Weights of a small transformer language model.
Size: 15 layers, width 96, 4 heads of 32, MLP 256 GELU, vocabulary 1024, 1.57M parameters.
Each number is 128 + 32 x the weight over the matrix's rms, rounded and kept within 0 to 255. Layers, rows and columns count from 0.

# layer 12 MLP down (transposed), 256x96, rms 0.134, rows 20-119, columns 64-95
[[104  82  92 213 153 103 134 118  96 128  53 160 155  92 171 145 221 141 131 168 104 140 113 115 132  87 144  99  77 117 136 141]
 [116 172 121 170  75 168 138 154 185  91 153  93 135 125  58 160 152  98 126 153 163  96 108  85 164  94 158 140 133 164  97 120]
 [ 89 104 218 154  69 126  85  91 197 181 123 105 153  82 172 125 106  77 144  90 116 158 169 127  76 109 199  96  99 104 117  96]
 [129 179  83 183 118 159 108 148 109 135 136 135 154 121 202 132  92 126 153 129 113 138 143 128  92 144 122 167 101 198 120 158]
 [ 74 129 132 138  95 145 118 105 168  97  93 136 126 111 131 148 126 101 107 105 122 152 128 166 137 255 166  83 113 169 124 136]
 [153 161 100 112  98 152 188 127 101 118  95 196 143 102 137  82 148 148 169 113 113 140 163 132 175  50 176 112  85 158 134  69]
 [171 128  91 146 136 140 104  88 114 154 160 126 136 137  86 148 112 119 123 188 128 147 134 143  93 102  74 107 190 155  87 105]
 [142  70 195 148 143 149 149 141 124 127 146 179 130 139 141 177 176 140  90 122  90  80  66  67 151  97  80  94 141 133 111 174]
 [137  77 167  54 125 103  70  88  73 106 114 100 106 161 137 181 153 114  95 114 108 120  66 151 183  66 125 168  96 132 106 126]
 [120  88 113 130  95 151 164 142 142  93 133 169 161 183 145 123 109  91 118 125 163 120 116 125 134  76 140 149 159 142  69  59]
 [136 139 153 101 109  99 125 149 157 167 124 136 118 145 102  79 100 127 118 106 129 146  86 156  69  69 115 147 105 117 106 140]
 [162 131 125 179  88 135  91 124 115 101 125  30  89  72 172 144  85 106 147 138 126 190  97 164 201 117 166 105 105 154  74 139]
 [129 116 144 119 131 166  80 161 168 178 115 175 150 108 122 125 196 210  55 145 131 126 131 119  43 111 145 102 134 130 118 143]
 [128 137 101 101  82  89 180 125 135 145 146 172 141 117  61 111 118 110 134 149 103 125 129 127 132  67 133 145 152 117  89 150]
 [ 87  67 171 129  87 187  87 142 121  86 103 204 148 133 120 122 163  97 165 102 124 135  82 151 132  94  77 150 135 133  60 143]
 [114  83 100 208 117 161 134  98 136 106 119 173  69 141 157 108 105 136 144 145 160 171 138 183 120  68 164  63 160  99 178 139]
 [100 100 152 107 109 119  85 136  72 122 116 128 126  56 116 134 130 154  89 116 103  80  99 127 170  92 142 111 166 120 165 145]
 [150 138 137 163  40 156 140 163 148  99 161 112 147 146 113 117 164  92 145  84  91 124 107 126 116 126 170 116 165 106  48 108]
 [160 129 135 153 183 128 118 152 132 105 106 157 183 113 136 116 144 108 206  83 141 102 125 104 111 175  97 157 129 155  98 130]
 [147 136 121  92  79 141  89 116 171 153 105 110  98 131  72 162 135 142 157 177 124 109 104 123 111 115 140 120 151 105 143 133]
 [160 163 119 169 155 106 124  75 156  84 164 109 135 114 217  88 142  47 102 133 171 131 118 167 178 141 141 148 160 135  88 151]
 [ 66 106  51 168  98  74 107  67  93 134 141 179 144 135 183 174 157  84  93 117 139 101 104  67 101 158 128  91 108  91  89  92]
 [107 123 115 140 133 129 129 143 148 170 121 166 153 157 161 161 110 117 104 133 137  65  97 164 129 150 151 221  89 135 172  63]
 [169  73 124 115  88 148 151 119 185 151 157 161  86 100  99 140 161 119 117 181 154 105 145 111 157 194 156 123 113 136  79 126]
 [141 157 128  82 129 104 106 118 138 134 105 108 115 133 148 134  94 146  94 130  89 107 181 109 160 176 148 159 108 152 122 146]
 [138 122 116 120 138 108 120 138  74 151 168 126 129 148 162 104 131  61 165 127 174 119 104 149 110  97 135  88 137 120 105 123]
 [120 144 122 103 141 124 125 142 127 171 145 198 144 104 120 126 124 105 153 105 109 125 163 188 118  17 147 116 110 173 134 153]
 [134 108 162  84 134  70 115  75 103 139 102 186 132 138 128 180 123 101 104 106 103 153 127 141 151  58 124 135 135 183 140 141]
 [ 83 141 169 134  74 131 146 188 115 143 146 140 188 168 111 113 106 139 116 119 117 119 176 127 167  65 168  70 124 193  95 147]
 [155 115 160  89 146 116  61 139 133 180 133 127 150 121 159 141 156 136 128 118 102 102  90 164 142 129 113  92 167 121 116 149]
 [228 141 130 129 134 194 174 165 106 115 128  89 103 118 154 100 143 142 211 141 144 113 119  93 193 162 165 126 126 170 135  69]
 [106  67 154 155 127 146 108  83 147 124 140  83 124 103 104 118  90 133  89  99  75 126 175 113 160 143  94  78 160 136 140 151]
 [116  98 118 181 135 113  44 183 128 125 138 107  96  60  98 134 171 172 121 137  94 114  73 104 107 108 123 125 145 116  88 102]
 [163 169 147 143 120 155 115 106 131 103 156 139 106  84  82 128 151 119 103 190 123  89 139  87 119 121 146 105 183  97 112  72]
 [144 141 169 162 168 154 120 140 105 117  95  15  98 129 183 114 157 127 147 136  97 133 139 115 136 198 183 148 153 127 135 145]
 [125 152 102 129 114 180 108 116 109 103 191 165 187  90 129 187 154 123 170 191 135 175  92 163 104  85  60 117 138 153 117  60]
 [106 156 115  49  96 133 127  99 118 139 116 146 160 113 143 115 130 104 133 115  85 164  56 161 105  73  91 110 148 144 126 106]
 [134  57  63 143 150 119  93  86 144 141 145  88 128 130 151 125 130 143  90 100 105  97 116  94  89  69 172  74 145  76 118 120]
 [121 111 133 116 136 167 149 110 111 134 123 120 133 111 109 127 105  99 150 132 134 102 139 124 143  87 134 110 134 126 122 129]
 [106 146 137 138 101 132 155 201 140 127 144 153 133 142  78 148 109 171 158 148  83 155 130  75  84  99 128 129 177 151  79 157]
 [121 200  79 132 107 144 175 167 151 159 149 229 186 175 151 111 109 151 148 132 150 150 155 168 142  94 164 156 147 166 107 127]
 [103  97 163 156 145 120 106 109 133 159  84 108 170  99 126 150 112 138 129 101 153 156  69 167 147 150 115 120 196 108 193 127]
 [105 158 101  26 145 111 117  94 127 156 138 174 125 211  80 203 114 131  96 108 118  86 108 103  97 113  91 126 120 149 153  94]
 [139  90  76 130 139 135 149  81 110 116 145 125 134 136 111 162 123 113  83 151 116  90 135 145 160 139 164  88 128 122  96 154]
 [119 134 122  96 130 173 111 171 126  78 129  88 125 130 131 162 121 175 160 116 101 127  88 134 112 107 139  28  85 189 109 106]
 [103 161 165 130  76 112 181 121 121 159 138 244 175  81 141 125 119 161  89 119 140 116 128  86 118  59  74  82 178  92 115 117]
 [152 138 105  88 130 152 113  39  99 161 188 186 135 136  97 124 150 168 100 193 124 110 154 137 131  92 130 177 107 142 135 173]
 [181 134  66 149 143 138 108 129  85 165 190 152 186 111 122 132  88 128 101 106 171 220  88 113 128  82 163 144 163 121 147 102]
 [ 87 133 155 152 126 109 141  91 180 138 148 219 118 162 167 132 126  66 160 155 124 102 185  92  75   0  90 170  98  93 186 135]
 [158 118 140 133  95  58  71 150 122 105 105 109 103 111 106  88 202 180 170  69  94 115 130 125 148 211  94 112 158 160 129 109]
 [139 121 195  83 133 134  96 125 145 144 148  74 161 188 136  95 102 137 215 165 130 133 157 113  78 216  99 133 132 171  99 169]
 [176 117  99 139 148  96 100 161  88 143  60 219  94 126 167 155 134 172 145 119 156 106 130 155 115  62 148 107 152  57 140 145]
 [127 184  94  84 162 184 152 129 119 104 124  78  58 167 178 168 114 129 141 167  88 101 166  96 197 117  96  85 102 111  56 129]
 [131 130  91 119  89 148  92 122 107  67 180 163  98 164 101  78 194  97 126 109 172 136  64  83 101 167 103 116 169 133  82 124]
 [115 141 151 142 121 119 131 142 118 148 118 136  92 137 140 148 127 169 138 144 128 135 143 129 143  72 122 121 121 133 141 146]
 [151 144 163 117 117 149 186  67 105 187 158 118 116 154  86 129 136 138 145  82 134 147 183 113 122 133 145 105 141 194 186  55]
 [159 129 138 130 109 113 128 205 101 118 112 132 156  84 112 108 175 103 148 107 158 162 166 161 122 156 110 107 109  99 123 154]
 [126 143 104  83 158 116 114 123  95 125  75 169  43 133 151 122 155 105 149 109 113  95 108 125 172  30  92 119 126 149 141 149]
 [173 125 183 176 115  53 108  91 113 113  66 170 154 107 134 120 122 116 152  83 184 179 161  86 130 141 139 144 108 122 121 144]
 [143  82 107 157 126 166 117 155  55  84 123 158 110 135 138 127 100  84 120 121 114  98 137 103 158  79 105 158 147 166 164 140]
 [144 202 140 130 161 117 138 148  27 110 190 194  82 121 122 123  36 103 170 101  86 124 172 142  99  68  92 142 119 111  48 172]
 [128  77 133 149 105 116  48 123 104 154 128 217  96 104 131 118 128 243  90 142 155 156 124 123 142  79 150 122 117 108 132 109]
 [110 144 133 166  86 157  97 147  68 116 104 154 137 105 126 131 170  99 100 130 130 191  90 198 105 204 117 152 154 143  99 133]
 [123 190 179 100 106 136 119 123 141  98 120 191 183  82 125 132 153 128 120 128 132 156 164 119  97 141 175 145 100 144  79 106]
 [142 171  91 104  94 117 127 108 116 203 116  93 167  96 103 102 223  70 159 189 107  50 106 123 110  73  76  81 125 180 129 136]
 [113 126 150 147  89  68 167  74 158 141 124 114 127 100 103 149 101 169 139 104  66 119 134 139 149 139 148 138  94 117 121  93]
 [162 152 115 176 122 104  84 177 160 146 132  81 147  76 109 151 172 133 156  96  82  77 108 146 116 118  94 101 103 145  99 150]
 [138 132 116 128  95 165 104 124 137 134  94 180 152 156  81 121 158 120  81 156 107 141 176 140  95 129 163 113 117 138 179 104]
 [119 126 169 171  47 172 145 121 112 148 131 137 175  95 104 150 123 143  81  84 148 202 139 105 137  68 143 123 196 117 113 109]
 [125 124  96 105  97 178 122 141 137 141 101 170 115 155 136 136  92 164 135 156 165 127 112 108 161  87 141 102 152 166 129  98]
 [148 145 122 135 126 117 148 109 123 124 165 169 130 177 117  84 104 166 140 123 107  70 190 153 106  76 111 148  98 136  84 109]
 [127 106 138 137 106 193 150 103 103 144 160 174 152  92 157 118 159 175 102 121 159 113 157  89 147 113 151  54 111 145 149 145]
 [ 91 108  85 133  94  72  83 102  76 102 140 189 132  91 133  71 155  93 158 139  96 134 114  91  95  87 168 128 128 130 180 150]
 [108 198  65 117 139 145 132 129 175 210 138 120 125 107 163 127 152  80 193  94 119 158  97 121 100 175 170 145 149 169  99 108]
 [140 117 133 124 157  90 138 139 114 126  74 172  67 133 163 110 179 163 130 165 153 178 115 152  98 112 124 124 108 156 144  88]
 [128 124 143 125 142 147 135 112 131 106 105 111 163 146 127  84 128 135 132 144  84  99 108 145 103 155 131 144 104 154 127  88]
 [123 148 105 144  38 109 131 149  94 114 102 153 126 141 169  94 119  96 115 106 120 127 105 143 133 206  98 143 171 113 129 135]
 [181 152 125  68 174  87  71 115 122 160 175 167 145 115 148 119 127 141 155 164 138 127 107 110 138  81 130  69 147 160  84  88]
 [169 129 128 141 152  95 106  98 158  86 137 169 150 143  69 153  83 177  94 132 140 104  91 115 166  80 180 173  72  97 165 126]
 [171 153 103 119 166  89  91 112 168 149 124  80 212  85  87 166 161 166 136  70 118 134  99 126 108 104 109 111 140 135 116 140]
 [127  75 142 124 188 124  35 138 111 111  67 151 123 107 161 131 115  77 161 153 104 120 107 153  95 102 158 112 168 134 125 186]
 [131 118 136 185 158 136 159 175 129 116 119  80 115 118 138  83 145 121 102 141 123 131 162 145 112 219 118 146 116 106 147 142]
 [168 121  73 144  98 104 125 129 109 124 125 139  64 166 136 121 110 163 132 123 131  99  92 163 130 140 110 193  97 126 115 164]
 [150 152 135  88  80 145 142  86 158  92  91 196 136 194  96 138 183 143 139  42 110 137 108 105 147 172 157 108 136 132 120  94]
 [141 133 155 143 116 145 101 169 145  95  98  29 103 130 128 149 143 137 102 109 112 131 172  97 132 236  68 178 137 124 121 179]
 [108 147 147 116 126 115 119 176 107 102 181 177  74 105  88 164 142 149 138 125 125 140 156 102 141  64 118 124 119 107 131 116]
 [183  92 147  81 125 102 140 190 162 102  94  57 102 139  76 116 133 170 137 153 169 114 111 128 104 121 161 166 118 110 114 108]
 [161 166 139 124 110 139 144 165 129 132 120 156 123 123 174 154 141 171 165 152 168 147 158 150 151 162  82 132 143 101 104  76]
 [137 131 156 150  80 101 131 115 110 100 129  91 136  71 142  83 143 109 128 171  73 121 138 107 166 164  80 172 136 149  76 132]
 [158  91  89  90 101 136 123 103 101 108 178 167 172 176 125  90 143 110 135 146  97 119 156  68 109  93 147  90 102 129 136 123]
 [121 122 103 114 149 116 153 100  93  72 122 166 139 138 155 150 105 147 118 124 105 150 155 132 107 182 119  99 175 127 114  42]
 [131 100  49 177 146 124 157 122 135 107 172 134 145  65 101 130 190 135 157 154  93  92  83 192  98  77  89 107 153 139 193 111]
 [140 126 143 133 147 104 185 129 130 106  76 170 117  92  95 163 143 144 192  91 129 139  82 101  86  99 134  35 149 160 121 129]
 [170  92  84 106 131 150 140 153  97 128 163 108 109 136 156 121  52 104 144 160  94 171  92 120 102  53 105 133 113 151 100 152]
 [185 124 106 126  93 138 150 128  85 183 130 129 123 157  96 153 100 165 128 107  93  67 150 101 109 182 170 140 119 161 131 148]
 [143 183  94  82 149 151 107 134 130 146 148 146 113  62 111  99 144 107 142 181 130 156  89 174 128 100 163  96 142 147 158 100]
 [124 154  82 143 182 134 102  80 162 117  80 140 192 124 177 127 139 122 147 153 141  94 134 145 131 110 170 148 148 150 171 156]
 [141 161 102  62 130  82  96 119  70 192 132 158 171 114  83 110 150 184  90 111 171  92  59 164 198 127  53 124 146 218  55  47]
 [ 85 116 157  80 124 128 160 125 177 145 101 167 149 144 153 128 113 133 126 119 111 140 119 134 174  95 162  88  87 142 153 119]
 [135 130 124 151 125 155 116 134  99 182 142 150 160 151 166  99 184 132 140 151 158 136 192 145  91 119 127 100 139 165 125 158]]
# layer 12 MLP up, 256x96, rms 0.116, rows 21-120, columns 64-95
[[126 141  94 134 139  14  92  94 136 154 100 137 121 117 114  81  80  95  69  90 100 140 152 121 121 154  83 136 113  66  65 144]
 [144  85 130 179 150  52 160 169 134 114 195 116 115  90 168 190 104 158 125 154 108 180 152 118  90 120  84 178 106  45 154  93]
 [ 96 124 150 134 137 108 137 119 148 145 102 159 111 123 118 117  65 131  98 112 103 184 161 140 208 135  76 152  94 128  88 153]
 [131 132 116 129 152  51  96 127 158 116 169 162  68  76 108 138 108 127 114 109  65 162 147 121 176 135  81 171 134 100  69 125]
 [145 155  77 176 110  66 117 114 123 133 151 149 111 180  96 167 124 143  64  90 125 164 131  94 123 110  91 158  60 146 171 145]
 [131 138 129  91 160  77 198 114 151 176 135 135  95 136 150 106 135 122  89 174 173 125 149 118 131 136 128 159 114  94 111  81]
 [179 111 164 140  94  78 123  55 169 181 167 170 152 141 161  64 123 132  79 196 171 183 138  72 107 106 179 124  98 142 100 150]
 [154 125 136 176 150 136  96 150 144 163 153  98 110 143 127 212 134  72 147 150 117 111 140 187 124 130 157 117 138  90 151 161]
 [139 146 139 147 148  99  80 136  89 180 140 154 120  77 137 115 153  86 182 148 147 106 151 134 143 127 126 147  78 146  58 134]
 [ 84 174 110 166  78 117  78 109 121 145 190 149 130 141 183 194 106 135 164 171 155 142 104 114  74 104 123 134 112  92 104 156]
 [146 165  54 173 183 119  90 152 114 177 118 128 111 105  84 127  89 110 158 178 131 140 180 108 117 117 116 142  85  71  83 189]
 [ 80 159 102 125 118  97 166 105 126 159 112 146  73 113  98 165  68 164 109 104  62 167 187 122 133 161  82 153 159 114 148 186]
 [173 124 196 170  94 131 116 118 106 126  89 133 146 116 176 149  80 108 131 131  93 203 167 161 118 102 112 103 121 167 152  71]
 [ 92 184 133 156 110 120 114 111 113 128 144 146  80 131  91 120  66 110 148 141  90 115 198 102 160 141 165 152 151 169 162 186]
 [155 105 121 142 149  86 129 105 129 220 140 122  88 108 165 123  98 167  91 110 106 124 157  57  85 135  98 130 113 128 111 156]
 [144 126 138 181  95 123 131 130 147 183 142 134 154 190 111 168 123 110 206 199 143 154  84 102 124 107 143 106  92 140 102  90]
 [ 55  83  72 114 135 103 122 136 144 149 138 167  84 109  92 167  79  92 135 138 180 131 121  87 141  86 135 135 150  85 117 127]
 [ 86 178 190 175  75 128 163 120 142 214 122 164 104 175 191  61 154 115 135 171 121 157 140  88 137 133 150 148  80 116 119 102]
 [120 145 150 139 180  88 140  83  70 179 101 110  81 109 127 111  89 138 141 123 135 131 186 119 133 138  58  77  83 118 184 132]
 [ 97 134  73 148 136 106 149 121 125 199 148 129 129 163 118 120  82 121 102 198 180 120 115 139 182 139 170 186  79 101 120 150]
 [127 167 110 101 102 141  85  91 167 114 131 164 115 164 169  77 125 101 106  77 187 184 109 104  90 125 138 152 112 125 134 183]
 [109 138 127 118 103 166 176  76 131 143 128 110 102 108 177 175 131 139 135  96 126 183 128  99 130 166 116  94 124 126 147 160]
 [ 97 143 164 117 115 118 114  84  97  99 121 171 148 102 117 156 104 136 143 115 142 101 188 156  78 100  97 162  96 165 158 193]
 [159 110 139  93 120  92 140 118 147  86 151 127 137 127 160 131  89 109 148  93 223 163 116 129 158 147  29 120  76  92 165  90]
 [ 83 146 153 156 175  53  85 116 124 193 176 125  97 129  84  62 129 146 123 146  82  90 133 175 128  92  90 156  81  63 177 117]
 [102 108  99 123 117  77 109  91 130 146 130 108 144 198 109 142 111 152 126  86 112 109 179  44 105  86 124 122 120 160 131 134]
 [165 115 176 141  88 119 125 113 153 192 127 166  85 151 142 136 154 138 115 119 116 163 141  75  94 160 115 117 111 111 119 122]
 [188  91 200 117 154 112 103  85 185 117 142 140 157  95  88 117 146  82 112 142  80 148 113  89  89  86 130 142  97  97 124 102]
 [119 158 140 188 114 134 140 142 138 157  56 125 103 114 160 179  77 131 141 144 196 104 159 128 152 116 142 147 101  94 170 141]
 [155 143 164 106 187 128 150  89 153 127  89 131 103 153 127 125 149 133 132 163  91 141 143 146 132 139 121 164 135 159 201 125]
 [120 112 146 168 109 134 127  98 128 154 134 178  90 176  99  92 120 111 149 201 129 150 113  75 130 106 118 191 100 109 175 107]
 [ 74 144 166  80 111 158 116 102 120 212 149 112 130 141 123 188 147 106 142 166 183 170 145 135 156  68 138 167 110 147 156  88]
 [115 158 177 191 177 125 146 125  62 162 106 147 109  91 124 143  84 113 164 120 166 120 156 113 174 111 103  93 109 178 185 126]
 [ 66 188 174 127 160 131 121 133 150 173 150 104 120 100 140 128  90  93 129 178 156 121 136 132 157 157 124 122  98  45 108 104]
 [160 162 162 138 139 161 117 100 116  86 143 194 133 165 102 112 119  92 156  97 121  93  62 144 101 109 103 148  61 115 144 154]
 [ 94 178  95 161 117  99 122 127 170 211 122 119  56  74 128  90 138 101 103 132 106  93 107 119 106 105 108 133 116  74 134 122]
 [117 144 176 154 149  92 123 125 141  98 147 126 131 182 103 233  93 101 111 156 166 155 117 110 145 104 111 197 154 146 112 194]
 [167 159 100 186 112 132 110 155  96 146 174 197 119 140 119 107  69  42  99 137 130 164 114 135 141  79  94 147 115 120  86 160]
 [163 135 179 146 173  90  79 120 169 145 128 145 126 154 137 139 110 113 140  90 115  88 169  93 131 113 128 132 126 146 142 136]
 [143 124 119 212 139 104 180  72 109  78 103 113 113 122 132 162  84 149  76 105 199 173 107  99 147 119 107 152  85 148 135 157]
 [125  97 167 193 127 131 152  86 131 101 183 155 146 167 121 163  92  90 139 143 152  98 157 109 159  49 126 142 155  65  71 107]
 [181  95 147 149 144 143  72 173 126 134  66 136 108 100 160  86 133 143 150 154 147 161  96  78 160 141 141 143 198  93 148 176]
 [167 136 182  82 202 136 138 146 188 161 169 129 158 143 161 123 109  84 106 138 138 131 113 110  95 101  65 157  67 103 103 106]
 [111 134 138 154 138  54 168  93 128 134 137  92  78 154 123 231 115 145  91 173  98 119 164 150 105  91 188 155 123 116 120  89]
 [ 67  77 200 141 139 159 151 130 139 192 159 128 105 137 173 107  90  85  64 200 147 151 176  87 145 146  95 138 116 178 124 180]
 [171 104 117 180 122 123 118 163 134 155 161 183 128 120 152 138 139  92 109 165 147 123 161  59 103 148 167 142 105 143 142  86]
 [159 157 124 141 127  59 155  84 160 111 136 119  39 144 113 169 111 111 129 116 150  75 178 122 140  95 160 175  52 151 176 147]
 [119 136 149 186 155  75 194 155 190 119 132 143  69 219 124 112 158 131  91 140 168  86 142 128  85  91  94 128 118  76 133 162]
 [108 148 103 178 170 152 128 131 152 125 194 117 125 137 115  81 121  91 124 162 114 125 106 126 111  84 135  96 138 131 106 176]
 [147 119 134  71 121  68 123 102 152 124 111 109  62 170 132 164  61 141  52 109 191 127 157 105 112 134 145 125 112 122  82 118]
 [ 98 133 121 153 190 127 195 132  94 185 135 145  77  82  94 163 101 111  86 129 130 112 121 108 167 115 103 159 102  55 162 157]
 [119 106 164 132 111 116 113 128  65 173  84 107  88 151 130 127  42 134  82 151 153  55 151 148 122 152 107 161 113 142  98 131]
 [103 139 160 162 113 160 105  84 161  99 119 137 110 169 140 129 103  71 140  99 122 111  94 109 159 138 155 151 122 117 133 105]
 [143 125 157 128 127 138  99 167 152 106 174 146 119 105  90 113 152 141 116 113 145 114 166 127 101  67 115 145 147 109 104 146]
 [128 161 101 142 100 100 163 173 119 157 191  98 140 112 141 124 119 145 151 155  87  87  82  70  99 132  58 156 104 142 116 188]
 [133 145 166 142 196 124 113  97 185 157 183 135  91 124 146 137 116  92 100 130 130 100 112 121  96 135 113 136 130 174 160 101]
 [ 97 121 150 175 170  90 137 160 147 150 102 117  60 118 129 125 117  86 102 132 130 163 134 134  85  56 174 164 157 142 148 150]
 [111 164 101  73 156 166 179 135 164 165 143 160 114 124 142 142 152 122 154 107 137  86 142 100  77 132 149 177 125  92 134 170]
 [130 200 235 182 129 106 133 173 170 160 197 109 108 120 131 106 129 102 109 137 138 149 103  81 164 119 117 109 111 156 124 128]
 [109 137  47 133 191 154 127 101 131 156 192 154 102 145 116 128  63 135 111 109 168 134 163 102 151  80 133 171 132  83 118 133]
 [149 157 171  96 145 107 111 175 119 131 153 157  64 158 126 108 148 144  90  97 116 153 139  73 163  80 171 155 112 130  92 150]
 [128 103 131 163 148  68 170 142 152 134 178 191 157 164 115  97 100 135 135 109 135 126 155 102 100 126 158 114 118  97 118 114]
 [141 105  93 141  97 104 101  55  86 177 133 116 108 155 110 157 137  69 149 125 188 131 119 164  78  49  72 125 105 102 146 168]
 [173  65 129 125 170  98  70  73 245 134 147 133 131 181 138 130  79 131  59 113  84 107 131 146 142 130 108  91  73 131 169 146]
 [108 141 153 146 111 159  45  84  99 160 129 103 134 181 172 206 105 152 140 128 243 148 141 181 107 149  86 141 149 106 130 182]
 [ 99 137 207 192 105 103 112 140 142 185  97 137  79 156 115 136 121 125 105 124 187 107 149 109 153  86  90  89  95 125 145  99]
 [150 162 157 184 144 140 128 169 149 157 184 135 135 192 163 127  87  85  74 178 201  99 155 123  95 110 117  92 103 125 139 107]
 [143  76 100 157 112  44 133 122 195 110 135 158 100 141  99 157 135 113 150 175 131  80 105  95 139  98 124 156 115 116 147 118]
 [133 121 109 129 225  77 183 166 114 141 119  96 107 165 159 126  98  85 139 141 167 169 182 116 123 131  81  79  53 175 109 138]
 [162 168 137 116 139 112  76 109 164  86  84 218 109 129 139 117 109 129 122 109 103 104 163 140 104  86 165 152 104 152 153 123]
 [100 123 116 154 150 116 142 119 109 127 151 106 116  84 155 182 121 157 195 138 117  73 218 136 134  89 148 135  92 132 123  85]
 [118 143 145 105 174  87 183 152 163 138  89 171  79 156 172 147  96  92 157 103 170 159 149 102 120  62 148 115 111  83 161 123]
 [ 72 160 125 164  87  97 127 153  95 142 141 138  87 133  77 152  86 115 140  95 111 131 195 200 174 148 132 152 142 121 174 166]
 [184 181 173 158 165 118 148 165 154 139  99 203 109 128 130 130 172 123 147 178 109 117 142  87 107 114 144  89 110  75 123 118]
 [124 131 195 129  87  97 109 114 133 119 131 175 157 141 131 156 142 113  96 141 102 145 104  91 136 117 112 143 137 104  98 158]
 [123 154 143 140 146  96 118 150 136 171 133 160 113 113 158 160  99 126  88 129 164 183 136 101 191 119 145 133  83 177  82  92]
 [141 133 166 151 170 122 162 127 110 156 124 122 113 164 155 126 148 156 109 108 112 112 158 134 132 140 125  96 101 133 147 168]
 [ 95 170 150 146 149  83  60 108 157 121 130 149 148 201  91 177 152 138 141 107 142  80 100 187 118 127 133 106 107 157 171 133]
 [ 80 152 107 130  95 157 171 134 136 140  96 134 133 171 164  79  99  90 144 113 132 110 164 124 152 127 167 153 153  22 147 105]
 [124 166 138 149  86 127 120 123 107 130 122 107 141 112 117 119 123 151 123 117 124 108 202 141 197  94  63 118  44 115 110 173]
 [111 137 146 196 159 126 114 150 151 171 126 148 159 123 154 148 131  98  74 102 165 125 120 143 107 115 177 168 118 125 134 165]
 [145 111 166 131 192 134 144  64 125 121 174 155 138 100 170  77 110 169 112 189  98  66 120  80 109  87 107 144 122 103  98 174]
 [ 95 132 118 158 143  89 145  78 131  65 114 134  56 148 113  96 124  90 124 128 114  80 141 128 104 104 138 142 165  74 138 199]
 [128 205 165 124 104 131 159 112 181 147 116 116 114  69  98  95 147 114  40 180 123 100 170 103  97 128 109 102 159  92 143 131]
 [159  92 115 167 140 115  81 143 121 149 209 115 150 133 162 119 121 132 105 173 153 154 153  86 169  75 127 150 123 122 199 111]
 [ 96 141 159 131 114 116 122 158 157 111 185 198 111  58  93  74  75  59 133  89 129 142 154 106 157  78 168 119  90 116 114 129]
 [147 123 149 134 133  72 135 115 184  78 110 165 130 119 128  94 114 129  89 172 118  63 145  87  94 138 145 131 111 122 163  88]
 [121 112 158 123 161 121 190 100 114 109 135 124  90 179 110  96 127 126  87 159 142  56 141 104 192 135 137 132  64 187  59 127]
 [136 137  69 192 218 138 136 106 157 140  89 133 137  78 159 120 143 127  66  99 144 125 149  96 130  99 178 114 129 100 151 123]
 [105 136 144 157 140 141 160 117 107 129 163 149 161 133 172 121  91 148  57 160 171 116  85  86 175 128 147 157  86 175  85 121]
 [186 186 144 129 177 160 149 105  73 138 158 143 136 129 212 173 110 150 145 190  71 162 175  97 142 123 111 137 116 127 147 115]
 [ 74 119 153 170  93 163  94  65 157 152 115 123 146  78 100 107  93  60 105 159  86  79 121 116 127  72 127 136  93 121 168 110]
 [174 146 170 164 149 131 169 152 163 166 120 106  85 158 160 157 140 101 146 155 190 138 199  97  93 132  62  82 105 138 145 141]
 [152  99 126 139 150 150  98 115 179 107 156 205 114 111 181  93 140 103 124 124 142 137 114 128 117 133 102 169 124 103 117 196]
 [145 127 117 164 145 106 101 101 132  91 141 136 111 169 149 112 157 100  84 105 117  88 124  53 161 110  94 154 144 144 134 154]
 [124 155 138 160 193  77 144 152  78  99  78 113 113 139 150 161  83 142 122 134 117 160 108 132 132  72  49 122 131  95 133 153]
 [174 172 158 117 152 100 104 153 157 163 135 139 123 188 133 112 136 122 158 128 177  95  83  99 165  63 182 131 139 112 135 109]
 [103 109 126 151 134  99 140 126 129 184  85 143 132 148 147 127 127 147  91 129 130 103 124  98 100 126 119 108 145 161 162 176]
 [ 98  90 144 132 140 105 152 147 133 136 146 151 101 105 106 167 129  63 149 184 159 109 136  93 128 174 102 160 116 137 121 141]
 [164 129 121 150 143 103 119 156 145 121  81 104 136 160 147 113 145 107 118 129 152 176 151  86 137 155  81 123 146 114 129 103]]